Part of a small language model's weights.
Size: 8 layers, width 448, 7 heads of 64, vocabulary 8192, 29.8M parameters.
Architecture: RMSNorm before and after each block, learned and rotary positions, no biases in attention or MLP, tied embeddings, capped logits.
Training: a variant of SOAP for these matrices, 307M tokens, 2340 steps.
Each number is 500 + 40 x the weight over its row's rms, rounded and kept within 0 to 999. Layers, rows and columns count from 0. Numbers have three digits each. The size before them is the row's rms in percent of the matrix's.

# layer 4 MLP gate, 1792x448, rms 0.145, rows 0-62, columns 0-223
099:484480499495491502485547536471499504428478562504537444443478527481457582625465528509527387488525479454592487533388514479545558556481490544474564528518513468529460470472496390527497488470445467442455526424500505556465474567484480484498520524544580496494510473542544508511537479530552503518402492533491517549561428467466441396496522483475441482447473495507481474431512574467533508474511576429490495468509555514467391495505528496515564582533498545501505536482477474513544480465526513506507462516602452519483477439544407462459501399436474526512508496469469501521543531553466485530432587518522429470488498463585559464555498501514521473442428495500457492600554531379475489498472
115:472552508577490492501528495473580523426465497508466523486443451562473525498523520491477461489497521395421548495465535539516509436518476573513488450527491495496439512550495542538474498428505510451411504404487471459469500502549544512519482521464538471599487530484474488469474429515510477577506490548533535571513524452506449480519518527514500444569454511616448475468527478507473510547569451552460520480447421517512497531504452561600463474544473527481480522520533532577504524455489470540408462575554504463485448552498565510450483532476556549506522480460487461521488493536456492546514428621473431482456517506520512451503470527481521463501521478498540474510505471499459434516532
106:495504488495433532464503575456496534509547471507499536586476439471536421482536469454488460494516553538495468532544468457567474490498563570511442498453464519436484550498506505515455442482508591544564477529531508511473451531464534485435480489478489377508494477482567524514483476492438486394436516479515456456529491484561536467498455489509555516510454483474482501469527460501495512527505486478448490441427453468549500409483471554541541478536525534452481525505438560481561502495520448497516572508519448491506531405536481457482488447458432504537570460442530482483480464407513514479572501580423459515533473498486537533508563419480459458495486532467463544530468476511498548487464
101:446570486501457568509516508509481487493489453554544533476516468421543595466495449501451404555517510501380452448441519482499421485484547443463496537449449503476456433522534573555457525488460504469511502476501471513485493472474537512444539485476588507513520436464465417512582460499485497490514584527530472507492547490437510557462494568494526539497464469574538543509529511479488531477511514536483564464536482525459447514519481473503538441525469493496492602515591431504517481436419519485585465487513445514479513482426503562503477495508475442499434463500451506527498467502535538559529539493499494574499498539547510482534514470528503558430549543498558529549518464435489523508507
096:491461488510454525502495498514448494497508507469531471512559479441570482527560536455463429497458535524571449507506496492497516486461505487472477507482548545496556399473507474458515542532557542549529470538529543518488509492520501500535432477521507564477480477519527466569460512469528476440457606511473452471452568573464437467516546546491493526503528530546476458453513471462506559478425463449519415466421549560467467469537533491506449499537420477470429551515464557436515507472481516574437536540564522459540552569478450460458605519458494578536394463500526461577461475587494523490518434531514411513500561516521516497482546482534499429451489519499438442424541519560510547495423
100:571478463520428575468570482563516521592488564468486448546473425593517532542509462504530402497521544469501474542418552450421534496438536453535529472479482592445472536377474460499439461480463499482438444480515552547459552376478443586558529513472606522485447498521507543497562498456488473460526493515595529516515477478526499468484516482562513496471533474537451495485472449565492516501485521490518538464475533526500563469472504460581473473427573498509564555489451548423554500457531573540543530459545527497498569479489499513452496568523494480513473492525548593443515484454528451513464511507492518527558500444468466478502464468481423457477506477531468507445455482455549421549411
100:485507505476483484454537531496527424506479470427496502517546552476471489476455517521537445490512468549475449491557563463437511536486533544594487492536439485507548556502527477522487549462469460502523476476501566525525557513528478521404491501519397485478477457507479487444451424461437493515489541531473459509444394434527517527443463496502477464432472571534527523556478518572476505511470538540489559548531528470594559496474565467502514559511477452496456520445521474494466480508550536456441472559387561603460460446494434537531470507479481501503541542533505456534524524509488452501477487446473502461526463534514508529480533420448531458459515553602461563437450539506471512469511
109:476557511514499513493496522534530449528459545464527416523504503414484481566521478394480542508503530581613579443552528567519507469449497458494585624490442539480505436470541519462464475471548555422574506489474439492467491496562554544568559471536534457546450508537521469507479460511546447502440491514578491481513476481504557490475524448517500484404484445494481546535479548526480500520519469465483523567452487490558556465516494438486507538433446455456499411468405448490512545499487461546451570478559578505485493501550513493455437438510439493513508474474531521508477490476460441483534545459496486491516443480557526430548513469521490511494433457523520446548472494435411538522530
096:445532512529463526421500497495501503471510510530441444564559515544435390580461514529472511508476553500590502432483540453553451527473495554509575562578500479517534515490420432469490432485464561454525530473563555545456456513487569501539523536503474453490517498509585503488453563518459545536562507553491515519546533474486425479525487464479413540467419493465532473473489511487477485521450474450484428497508531470477573449464508488466516532478470521432481479492430446557455502486474513460518544494503449533431460478485481477481524541517526492521527452459460457443543536544486504500493537493505538496464487481455534536551518480451519580550441511399429517563509526499503446507509
098:500522490445498482509526422535449534548485450548523522466491526488531412580483489492512453394552512538540480476506449469439522520452476498421509430514570447442525469471519437498500526445549530418531503451442522509484525410513555473555473510502547556459440467543497497482475469576449474552460511494465489489486578504525470468479523515434511570572457464508454444507517448517516486513478516534451532495531478511511554502554471523477472562526449521484430472505430532502456537529565499578555542549548505477489480461559523454474539440520491515493378560489558476464467458515546475532493502567545520446421592427499521453483536494455531539394438500501544477440453541554502486456456
103:510487576522517496600547467490512534477507548562472475440480554564468447532514531528604446553584530490487492514532555438560443491520506547518523469532456572501500450553549409510486513519563525555516471469522488580503566472472574469490491510475463553405526523534493541503525506391461584528500496581504507612559507500458493456457551450552494561487499465500503537528490518504519521502554430491476436568520457483457495496466496536537482527560473555508470578572520471485523475470520500472483518455474556494444565526498580462544516485503479510516486407547553548506560523433600488513518428574523462484504510551545469507557542547485464483577494581511461391510499487542563521470471
120:489512469489485483538516527519475504488535517492468537507446544494457511554592478602441530463500536462462482518467462519486505495499525478556546482537578545517512476513532494356439550502479454488452515417495474582447505542443494486487469542540467493450521541533590434487493415568426487520555497520520444479461479524552529475514505379497457514543463564538581509458455482561544506434536459480518519471491449471555514491520543542450498475488481541481525518525412460553491435560553458535521472473517523514479508510505517576368504451444484501473482493492528490447433489455451536529487489530532514508535515461546469518523509472500499523481505459437497564469479429523492550432491
096:491519492474549542481493505457543511549568465448527540475491486489466456546495543528482491519483516525444441472551494522542457439507429472588478466516505511499543520506440556470487525535506436544514564526419552514496522520571464536482419526518536543472545522525457462485488505486512562491515498514467507495500464499548465464481488533553582512495508473536419457495531480565461519406505521468438510478469506506435504436506536533509526541524458466489489500499567459490495426466500576499537554486489456497540493494488495486603512461449539505497591536498476554469537541513501445480562529490439512548535515458459618540450502443582425574548569509441486496462480533515479521408460
095:513474472432583515481424464421456499454511524504473553511469553516582468469558527540563548471536478507442539502524567500487475504443498581550532458449509525555469493429504478532519631595555491484427472528611545504478462503560483527488436458505515602556513436518505554572552471480552448562508500541502496529510505504558491440502493539458512412457494459501580551494477515538462519509510512550440526509538574456490604479444491547452470528526496500567593531505507483508473522462547512500497520526462543479498516467496475516540543487497487584547514475447470433487465467525515544474439540527569467505517497482504579528510559481537472510495420503490474430511492474529483583501474
104:557469475564530533436564455496476550471501528518512494502509524558445484515503513511537521524423501483526474489451478507537462531546455549470522430488463455525489440534493516470425512514522478445483559539495466468486507504522516484433568527403483505429490506532473490491548544496454490557553556467508454477457476485473535452483536437591472556530473514457527462519514452402494441533454476509540537518533530525574427502443481571499533491493477543563516485423453574545400440498521466531441493520476467527555476576502492538531521490444475450522496553439516423552576477464590582467443579431515452507567476480560498422487509502525590568519460499547548501563494527496463483533541
095:521442556534533550498495499482506437443476534465561464577472408486513525481467524593544556506455480553480471490521475487459481530434462458473531538422485603436491425429530538484513429481562499493496505474552458540540520519512476491521486465537438557490426535498557516512577536519473470522483506539519485473518440482496527447485473473497518558565510490530507560452536476503541537470451551445507480445479526501530486529466553443494429502435465503496581543511491471454481516435400473471532521502480531507538494540420521497471505461524461480438493499551498458464526537563522573493465497483569485571533423458476452449456505474490494462461485466487511540475511506495517557452487
097:439516534478456548445530453450518452499551451458480500473446457515518512502443547494453520522499553534567508463448545604542509535479490503538543496524470507608532472524547424461562488500464469457569497433521447432440504499558419549479555501490490557534465461529436538559499488425479438481504465477544602494489493536512431526460500600494534417484452444441458530490538549474509469499516542504498543456506514519474487487488520527495525513460450492558550545498516432471481504503522505561491486538475482506431432502501543407574504540556458535551508513548473443440535492519504477511403513462452448535555432467474545463550543513496542533466471470484436493466506521520448504527569
101:525437525458514513490538511460513575551554498480469552479460565593490531547499488509468523423607491479463537517506519511587513483523510456514458450456467470550551470575509462516471463454544534533492449558561498461509486501474505456488445479524517532466515544452556523424440475510537533434539497521556493524493511488498542529516530502573511512540507497473537483542514493435532539470475433489507534504544498503521542588492459501558467483473461514514472473509497556488480498504470554437572542523476540491500484489506508498493558535458429439535481494518418532515508480564605557488526582507406502514526533484434505446578515541486418488505433484473429488521593445494525528425528
103:495433458471611526537471543490479470494425486504485487438499552508538437472455496495527473499405482456496496490531491477441450483516556551484529457555561490521486504424553540537468502515473489510506494545504508533492625486510457452513475491444492465462521531522515493519457550535501528436457464574529407506490480582523454481540584449502555499540450539463482518509493464501496518500564420550495513514492435473480530514507585539528471497465546492477438470512482559557464532483515535517570429610455521565613490573484457488524520504561563484517496546473483452562516464464526496498534486511493467532484494519424509450581461487549547500496489553557513495548486489504463492492426
101:511515516552520473504482507575447430524436481516537488427530533516509539561493530516513554526427561530515457468505533479451543506502531565565491535522553446522478440540541472509529510505519526514495541572479515493490493428476568486507499510467562543534522410514518480489487490479462479511510529506465530499494502548542533408492483489454472476488469486507529539485511458525517526518548573454536551478516517510500494537481603450614423519528456455524538510491421452485471494489537527517487445537480472532499517473451555493462505406481540497532493474441501469502511524553541519480513508463515483512489477488509506561450595479523518489521436492410487512452511532507490452526450
101:545511516576555540488496601470525536528481501462505519486558502465511505501459525518501486487555496501498559484524477521494503515437475516473510465465467488482562558473517465482466461555460447486502498533491514534534519451492505521556509530456504479462533540477555507564466513547471521482498460590545520581499520493459552482575519546551532411491462526488522499424522519565540537499454443495535526480564564505484450443535483505499554534512557425458429539518477496552464459426509522516486461530500483511460569522518550503442548485470438565478509523482515448468422454474474472435448520450508421443552540475488458564471457543512483473515448516493453461462529498502537508469474
104:559507503429524418496465475605423554529539585485557462475507520429486550530522493509475466460538521517534446529530585444413464447512515559465445458552547484465500418485493420495478491463512499526570557454470485539469457530501519478493483468455593534467426434511508495547480471514475513529531510469466522510465527462493457479538513456481515509561504510536529470575480555454465481493482492476471611442498526518469509528507419571457479495467512565473528410478531505490473472543462529476529504402553431540535499513447446553489548469588456535492577405530523519507491488507555444464493476447473496441485440521488563515508534506494478545500575471532542518498451536499492447531521
099:477480512539472419501529513499485501462489460544562488471488518523519529512513558520502546349482510520483502467450470546403499527498499488489505580462492485478429480535514490454504499543449499453515426473485483401441571478553465511555553478512544508466499431476529514525555538524480438483509476401446462545537447452539483528471550492492429480454461496604452468451413420500543496437447456479474466449513503495452456454496494533543538471437490482500443424472526525497497528411502500490437501476555525461522551535490518545514423483556525454523465506487586457554569437518450501486458499447554451532516515464546529466467522447509458531439497460469496488551534495501519525526501
110:534534451589473546578447569456470484485511493529526515511479468535522453550477472511521481420503453500436422494583465469463499406507412504463473461528464521545558514528469501481440472484481589525492445579531516465514488533488516454565446502518546488417553516525567506473532450511491535443445485527541558479495528512531477503441486437470534476544546570549418517544519512498511461463486567521514513504481493469448530482495510508513490512461390466513567513479529524500458554480450478499574550441494494591534484500485499545491543475562474502543555491534463500463525494540521513468477595463434452494518548545496440559494482570550518496532490524447503481459410479451483470533484
101:513506492561516503464532540443529488506531496509509490509535547469468488456526473433498488480505498512495406484453456539573528556527433486507465455514545590533537490500528480449473504467406533570526483520573555456502442518485539447574541466519431588495552439485546448457545527466505502546559532550554528516575529480585471481504426472463494525585503517511488460454536532485495530454432531512520430575479473492550499483528492475607513519501506531471465539555593504396498498492462481521491473478518469491524608426481501565470554506527422533485514485474484474505507499502474498499533497497505500481515474481504468500459506502448460535519469528478526462534503420464452515498498
095:511459450561491543467488440493462510555521432521498536581444483452449408412502505495438494427495535486572503467488456470475548552576476506467560511487487540512454513508508447477509400484522489520470529490487512508502546469479502347553471524537472486490525555580493485468462596451462461488525433572530479493508547486486465548471498518439490488548488534444563470482523526539505492396471520525440521491535524458461471516474374524450471475496553504517493532486425506478541441508545495451479429504565481471480524498551505445486454574433489469499409528580515503523557459512558585510477488518468532580516530493445547444493444501527471598518567517449529476520504481504556530456454
103:463543530482526470501488497436504494435450517454518461542534509542493482472561439510509421419543518481578551536438506520516605507509544482473545450457487503501505461498488515515478547501466532540524470545465531512433411551545517517455532540410513509506581513521530355477453526425513471492510487532446561521465584404468494457556559511518439512457465583539474477403568529509552510444472480464432508490454473490535525449466599501592459542490507498521494612460479535546450504544455508545487479502522468552469503507494482473523478465532525487472510534488497454476491525540475504501495464540558534461507545529468515514542505540460464516468548477439460583457507483537497600544514
097:544567465535518548537455489521466451465442450532418496474516501466541480476472464536532450470494527491503552525503539433562537462463425478500526430445458511464530549547529465450545505477466524436504529486503541495502490502536534526604519454581536517525504544408460494554445509535494490576443489444540499528604520492482478501391530515479479472488575509520453475577506549470493489444512447487542536561459479519491456440453485418510519544528515427498505472551519557565456513456516481516532564541511475448506482507563457501500498511516491497457530479522471464446499539464468578578564525423560514504377441518477503483481526422518456469443479475469519482480517444537515553529525
093:443432481479483512493516530513496499514504542450580444461466476451480456534431498471537532505473501469494435480464533459560433528480550503467428573496576571543512508523518490443501444464524501440455476514468612453448536536459463423525509518532541515476575464551491459446574527589495499551539515498512507544442494440523461471527494467512415508547495552535477504471546582493537434475470486504565519467541488452527550490397487534580514538481492592528480528526575434481472498486437495502491466491494493546522440395546446467414534514528468540485488554491514510525497491505512516497499501493570504385473494499428498468524542550562469498445489480493590569512439521408494422427468
105:482522487468490494498465476512463494520450453533488441520572535551486481466476525477513501543469454470457508567492503450520474462457492473493538467501544493479401475474545458473440557507474510459527443493553554530454555483477476473493538490509420532489530413458436470529401531471477465456467505508514521562500513516441572555487528533551495519510421566496613475517481563548502559521508534469442481509498543554501505511525485558483498590453476480537529544520500497437397534517553445507521542559551473527586485507476543531572532519563487539504561533511513457492514491554421505508477510470562452472484448581482521474439529503516522456429488511491505515472559528502458420503538
100:502464513506494524476456501495502554475491578466506467512457437530559549490537551541487468548499623505459483551487526453507487494525479490460531419458585497474495518529534524512510481482504528475539544476543585501564519481481590510534481505500568522469441508460454464474500517488459463484509490487494529482497505524519428441506513543493567430437513481493477501451524430463538457521485508477516456525473469500454529480487496482522506481486513519496514471491551499552513505448552506534483597522499543451513476522532476467475523457488472460499476459505518479502550443494496542599551529514494544454449469474475524418509484554479471574425526486497500546511488467484506499471523
100:475456497501488570482453543510497447511488501442451475492484501463486556498461530479536490471467471538529513591497487534528452518471503588523572454507439478441496586586562514455482483560548453524491516536481474557470534530483468575520489493505506469536522557510476561544474420489470423502582496561496532568489556539532477544567504509469484426474460480557463473469491526492385486486473462547434464481511553507522483529439503459493496412553525521485506481509497451482544483482457432520487497554464489546469518491544424503537567477521515519505430523477507448453463553486489566471529555552527482493542549476462467461537544542501526526562551449486497494604465545527443480578452
094:527566472511488562490605550435438513473484511520488523540470493472529528482561561488455421506510530524523552541513488437559516490527470500463528458533577508493543474404525506478480440453472538453506466507505474396492556492546507464427525482523479528445492371415443481565506496508491523465441540483551517482524481516572525440458453409583513519514526501446449499529464480511470538433513482458493544430502493487500500520618524522448516526494522522519502480530519630444510583433538471532503435448516546480527523517442462492504558543484482499489521461490452463520511513497554495487507532522573458486487494529498467478507488497482458514438519452502512485481451503479448543469425
097:478511512457579482464519508488501472581480428499516486491449526573450509494547507566471506591563475527545452469531464498452417499497488545506500549511537455490484518511487415503499516443482478518519520508506519465512440549597501493471511504480509460498474504551579489557499504490474483553494462519484418456453459536562445559515480525464556495486522526522415506455540497543454471515513466526445497503479543439384499552550571560450524541514478488568536535481474486534429521503546481514538494545552508483447487483462586535605555455516501411513455435468505456542515478507532519483481561450519535485408480474524437444497521559534446499492502531448510490437547526535490479437476
101:508538474477496570529544453499439550482501526524492487541487499522488514494469553427518464521534557492441585503526412485459583519519512505510426548507525546423511482539507523435462581444425569505472407472451492575506449458528481479530509529501521429509503531485542498470520491486429498498459500560527435476453478473528523505480542494498499538490418527480565491496489541487506543505568467494447436475518576445465455486540516529433462521473433500453596497493462526498473514621514489516504452585557469494569469516506496487537396524479449473459488495474541567481533494564487485489521484582454504546464501486526530535504557511453422550500515452484492509480463481503536491547435
099:569517525504506428507491496417485485558504502476467455538539476500540540459486485492550592453497486488582506518517461540511478435493498425460464464531510571500536527498442524540465411586501505485487478520481556517491509528503472514491401552460417521502451529566503546487455499443556520527496492479491481506562558543520447473448540457452547456540488521501498591425462537495473520468528542455489454495492485477519450382460492436465462517524509500515503558504434562486503539526507542496513510548525492512554574472540464489524544509476494492456516574485503454495458520446485561477535525467447505486505516486579550469469521430407570497545514501530463487456549518523566508458496
098:495456467482499490548472552502518530444501517465497461519496506503445533488516459500455454516534458515526516452505578527504520526497497436473498469472466462432446416482521519569539505542475440514542486531533514507492595528546513446566493546479509467514467450491513508470479591534531467514458475534524453562475509490560454411466457553522506487451564463489514510521506505490508561451479473495491452546478555465419520532463489500468513457517525549493523520466536499496504464492507518556502531488456544562468492553474538522511472501463453548600449535570521554508516417443463494454453452487537480567453507495453504480552455574535497582444446460517519539514485454520514517414552
100:489505508426519551546538539544555506481511614517509515456466530531506500553511548547438462508505543553511469531427536467538470458448467539490496532493539480569527494501481526470463501524499454488474509510531513570472530631413420474477507470511528498430425468468588478430487530490485409515585510528548502505533472508549418415452550470514565409496481418527493567481466471470506570471514459485472546539490524559504450483488524497470505498497516504577505481512515480551550446496540511570480493463507529595524486553478485461561534428488445487482495491523419511516494486539494502529425543558519465516480529552458512522535465490539509519499508477476475500481491552471497548432479
099:508488543452477477531437499427465540508493475525411492485558453540497439484545464513586512485560455509462451489489510520500435426515504509520470524481545532468465541523496468498518541508467471495519471527477529560484447505492470475493572430536547517476535462566449520413513515499538484504472504496404446547569513420468500531622478433412504543484516500465435481519504450478504468517442466462466548514504474461541517533532552526586576480489518491439497467517416405501460494527532514437568513529484514460511527512494488449469504505502459451471465507533479434463480535487499516518524517496499504524544542482473491470488415494510480457445498472466520509521548494465480476508476
096:535436533383430501600533525500513493467532528574490568503457512538500518543522517554544490527523524482573475414522523463496528479471462480525490472477459494502513504502515526504447502511499491526487502466546481479508461526469502549475462479451454517511546525481453549550550537548496539558524540486484464449535553476527471511537508473351545546466561424464417519440489557514537513516515517434486532440515533557466496514504526461512439551528515430526453491501480493439500449488517469489502449506491459531464566503469494561543466474501505543470479519478485499490533440419516525484493484534446476401502544505529555457470478500501509471458461501483462476542527514508470489558399
096:528497481556541458479490481470437493490508567469491523538554563473484488453476583506404476534469522507538443553511508471523485440514517503535512473541584491483556500513480530543442524466537487513442530469505514486483456494473496483522485492504429480495513452517478494479478550503432458487524474509530454473536459484438483415503519480510532509446510471425536460490508512488457528444478482478450532536522533530459515517555534519551562535535596545574533433475534538551549526401534521483541465501538488483452504469434522484462505560551456523598474445543475488492537542570586557506438500480531523530460459473474494461502505499524498447507454492473428548505436506549451498501526
100:534495529491455520443484501484470451497513560521520405460580529477498513505561546528521482445450494544538547479485486493538398590483546494466507478511494506518546498560509442514459601458556535464447503499446497504541566501520490414492565405429530513480499473519535537560498532502492513490547517521468496513538496458475504474449481448509503498493533500501479516489508457481448411427547487473480487529509519503557526538480615443471545496562469468465454532512441547439514500479506482523444443570514534526424423511545522546489510423470501433469472491500534476471558583471449480587500500504522507496417508559435518477486510483538489497549545527500431477481543526529483498551535
109:557467491511486545510471489575497462501464494507481467504520463523470553472568448508475514486459463437506527518429471477511519479546524483448434537475502472484520501500548425505512492438469433537470528549512466497510468505400395505448502498482449452571421571515492527447489489480524393533547499506536467529513506472451552500540444448518507533444468479468518505455473482547488509572563466529501471456526524560530439510482494486475609501532569481398459538499444553562514576420477527488459432455501539464536548467460543546545471534467500469526492482441507458509493473611542494492507544514595536538503428534456522529529525493561449463515520494525515552514499408529550450503532
098:542488549458474490561481568572433586508575550528435445496447512542577503502578492558501491524493477480479452470499519543522476477525463496507466541568481527507509480557485467423503533577514440484453529508527525489509530546502491481499484515580493534500436430491592514460525579509509502472513526435521510558462536547476496498518476501454447435590523492576522418431498546508525508532478488561519492512520576519556574458556520550408425550535496441520543472462564487517506611496516562497489495484520545476557550462547448566482478535462490495564486489439453512458495565527507549492470523470542508406485404523491523488534523515586492504519536530550485522508599504509488520470465
097:468582531463540561513540498445482585468532501459546491533516491487534475507535491481588428472501487477536551464444460529468546507535523578456484454466510580480531478552543538547459485496543444495510513469427509510523526516505559522505479481465473467514508466423494502526471466523496580480465577418503444440444486523448425438497439491531488458497544572488535451505479544510453467517469507527517520491492556459469517462507488556490504526601440550476506548494540504486478422546503532589438517502482515499557535431480478488484528505509415461539565474541512483501455463391503514587569511468464477519399554534390443472460556505452426502467393435520506412407556524501506584414463
104:498475478409445506459517542477376505461529535563516525499420523551505471572520523425559460542507584493528516570559411485586459557531504454526486532539554479490485514535517553506555519482555488505482429551525497522433441493486440461496435514502521517577576535606467547523586536478537465538396462561451459526539509579460559546524448524505501505523483484499516438447506463575508427483432569504525543498489523532461597520461555501539464424555489513518500498484466466502476402498566482525472532481464465489536490510491430456540519481527477490450502444496487489491530468458501484531521511514448535586456444505544479473504439425479533457503451485533510484544506484482445545483386
107:558515472488477511415526518515445526525522553519545471547528454526495524446507469426536457473528558500512526485494480510495518575505486449534475502475505468496467444454579520461545443428489434551489469528516571520498504479461454481477572521584498515463534468574547488530525463402560462536513488530501503479485407434596460460573499465510513474544455506535511517502486486441478500474404508474482452464507523485475530490428475491530477514557521476485548528542440439441500495518375544470529494491518574552455577541464530481427570378478533609533543493482547483417538461559495492462453468439551548520471432471485452482563510489481502509481502515500524420455519505489471516472507
097:546429484540580559448499534550496469497558514498481508536556517472492510517484504485485542487516536469568481456505476458478521451486504485459607518497434447498522515476456476437468485474507480515496513541512554481483443490478538438440438443534474537400443533501525468413590525487606459528532503514481450526432526508494456436502498505448536490483441529504495531535448550447575433539528484487510525448424559510525465529509515448524453532472454484497521536417549471551510504520497515445503427451487451423510494518495464437519539559528482512513460560520538464469560465463525513570519564506503510489525448521500568453437470433471477594533503528529566507403522516450484440498554
097:495512453554557545488507467531469544488465454493530498456545425496493507423466538490471406456426483463498516524531507540528521411499439519527465570570464474489525504432466496490508553538430546438487585471505510558548447468487494453563487521453504597446421516534420458508478524551560432502492551550446476494529452527513524528474473551518476492520519443562540495478543602469533525544503481467440585393507509444540491470502481576520487427562500476564405559525411572532518476481557476502534439585489552486495458496516529491535453577548523544483505475504462464476504514568541584496551506474503563534501544479432494544475519503446521534525507513491554483516559461431450543508480
100:521579506445511476423541479491514488480505426476569529511485458585507502512493487415443450508440527541529468471477441524492467519515499527505463508493532428543533457393519456436549432469469497524481494494469549507491526486409414505496500500498454533499457514409523501466539501432564411439510524484560560529485494550476534528451535474492611442480524520539560542533565475571546502459515417458530461495541424499468449494446505556413590463439500497510472474515492531521531500524518470459495422527493509533488536470518394503433514558468427531476391497464562488458489581476477554558493514499502413492454446456488486539410472539498497518479467569486482484498517519472478482368444
098:497453432526523527475577508473520521445581493470471466504572544425512435501491579518509508498491466529466483510545527447459541490490544516519517468455503532536420453500470459525442468516470491481492518458615391453482488459540458515515526489517472526497568515508550471477516434489491543493431614491567552474506451549447474465483476520485496475474572391496449550538476522511495532496431534479521563501500446475508504458506480469486447564493483504567529525471502435492488507472489509543449447525485601500518511433543500457481523460458462483471425501569527483527509542564472540485494493622502485523557468515468446426433483542531439503488461502525419497502499479478472566441513
108:470476513552438507579470491481551512549495486480493539482462525517468454502504507532496432467522470496553423447404516487459480507490516487506523449513528474474497482481484493625534513538407528475559481514492513462503579467571455485504529486540487513527459543472433528477439496530484502506455496509480510552474526493525537490502461415461535516580485464456616471546515487570445522490510522493459454470502396506444471448471530552508466568401538464530539523480501491489510490537443505521510491412484487561502505499495434468532552510464540462525526485470487530414554443498543515494451458568543451528576540517547534396496540427448482454511418434528530495491431445540503565498480
108:495456428533541524516481556539501438428475451458480523558549479586477590506505526535514476505473501490511438510536477463522465510558507564499503501525502440441566517470492482485546578450551458499510445542507473545447508511443530531538473540499488464468502509476444494578420443499468527499560518495458521535548533488536541491555441450542511581543526542463478471489566527607428559487479548507438527543460405558519504535460441490493477429509525467487436519492520499478569471579545452459542513556499452512514481539532506366493472535503486540491515527486458501498564468522468531480520533458481542474529525441576454500432524503463425456532525502489535414433484459544537516519521
105:491536443545449520482577510546557519517515482520494492430484514509456520491531532489440445517449479481595505522490533429555550512476545563469511511496587466529502483403510530522467526479534507529546474432496489561542512457473551563534506517458471497539513576509563434501488547483513497443497472547532547503544537490494493545500506519471442428407488438534509522476514502519511495466534459494483525529544495448586495513521438455463479538492503519488521422496574479555505455549466520536535527540545579518546493454455504486433533540548539543541519527463517485523494477490532532425455531470412531475502503497515508456496581482489506481512499514516513486555450504446558520525521
094:443441542514462417558478536537473519540488431484507436500470585566462479477525401487503467477516515446494499530547558453561528510539512534513532569455504486498430445497442457480567506451452503515488516521502538443510487488481480500548501504491512541476514458510433441534461539481490453507481475535563462489445500544462465513472569465573504507541425492541456508436509448469476512508558505507547521408481533563449504532539562559531455487561552528491513510498574413505515457510451445471475537574503507485538450453516504532484485563554482498415534541500509513471441498449504483510541466555484509455505456529496479546433452494522472480485463448494540453504505421505503596568547
104:548430483484575431527488461446484443417498507471458511475436515452510435514489511507512515552490472487547467475496524407513482490547444435506516479433481474531472531548421454519461503454431459557550517536439429464524578420520484468436519479490546500465480501596490519514561508510494528473472444397529504535513538494501498567467497508471510465511556487488422483408410531536455431468518518476526519522516469485517509526476634525503492501530522501536492577415395495491530506557532516536464539462487520571504473502531513417483549483519487507478523512528443539550536491494421477528504495530550421546496539586502447532541540432497492550514459568467424487479502533560471379491515
109:531472545535523536505500474546457511508536514500536568517493520557437458517539463474514463462557549572524514515473499442450506433488494516550537516522527527474518485526498479535544473544462456455499559565563535477502440521463510520435494498501543462508536558545535547547484493477489527495515455552561465470533435424460515515487490527429461519549456476536557511494565497445578446488512526504559461527529474520465573525514490498540512477532470547482569514462520516465515489470424419460582521472545522469464499517463539566479496457494503421502538511542510503458498499513517505533566484487519484478474513499461422550485526485515532502593483464509535546532580595560471548475455
116:525460542464503498516528538499572429498513521473501459429476524478551462513538511528464438452533547454534461503535431464498475528419542500481508509495531502466451483508482457509528495450514478520460467507439505454416553473488586514461503500533517531484486511474530496580473598478461524412569600477561467498540509507512502527475511483529475451488482472463436480439516614416464438508502465511517481508433490517557477451498543472453488488541483506526567574508542459521500508519500482526475462480542494481489427506504502501515488529526489405489470481474506550428527492502479493554513498427576512506489505482412521490625495502474499551457478564518522547481508524530541539370560
090:486488519512517562519467518485482550458496530547507519566463487528490503421513487407570500494466497462447470489492528436531530544522459496496536506537521493504503531592473566514509516487498460520469509506469523477507490541440569555496514493533540461460549538467489568578500510471527440566478516479477435540550499528570543457507528526533543456464537496518491533452464563486610552566541447538462516499491459533517469438521499556552526468483453530516423502491500534548553526471532537500457481535405453537572424502497449501546548474527518529464479516542468477398496526490498475550477405485461530442493516470562562447476491511493517508535360523484446501574532489486435575531489
095:532381541534490500549505556457433489452524522518506451476462512471537483560475555476525431440558511497550476470535531534505520559446465478516446496564525489529543531487498525484515487508532462475398525494474497421494389459455577456483463500497504500469530470519455578559528525472510485496485442543475527573512564567477478499536541538504484532434435477574557487471528498607487470618509456420550467535452478478411460530526521529467508448551486425498435547486474474513531478444556494538487476535555468459559508511545532540502474538457582464490484532450578474552413512531503507518470470518521486475465520472475465427411516533546507453486495456515515522503482513494519487512482
100:469461475525485504561500485434544534493430485468486459503450486537508502523509538528474501495492531533416472525472523399507423496524493458540540463541489378548493488439515499457550476502468481487418539426528441457390471492521478486569487582489506553525488530499520518573510501488538514543458522451442523502514537415519505494530534604513530441533483543522466493519597510452495468514508499576523482531449498482487498540571570559518468414510460532505514511470516470546527540469445497481525502494516515529512434514489481501477503502508492420495501533497474394488503538418512502508528527457570495401543504509482462479515504477474412505519465487535581446492500496497430510534436
101:527506481461592517497520477464462446518499440509536554500451501546494543522477445481437573480532454466421500439461442528433434530415525496452503537532478468458526502574462491508441510490455496570466504538559495546517534501531507477507444462522485485406531482505594497480412500492565551584502484497509506499526418550570445537415516490491496470499497536542546442535551468429531526481476578498456488531495467486534514515426543382476451535501491436508526568555438502533465561565438461511495518528585477529462532457529537466423489461544503511518498384467549498501467585488512491460479510457543490506512500456531514471486488536549546491486518477488469588449476516518502517495515
097:452490480528435554510507516501459530519522507425463550508539527494449541542494492478600492504551507507486482474494475444454468393523466508456501539514553504459539481566472498507450471477501550471423591462567512562552529491527484485482547450492452501478481446489489546459500569540517537525539548454489504478480463506468505461502512513439496463477538408492566575501512493562469583537460508519534560509520521519554470518484410579513497476482550502515430556567505450508582531458433516521454499525575514528482480555459524537501585580495501523515446496480475566472454522483428569532502462557591552476441490464484529499449442561481531484562486476502453459521522529456492491515528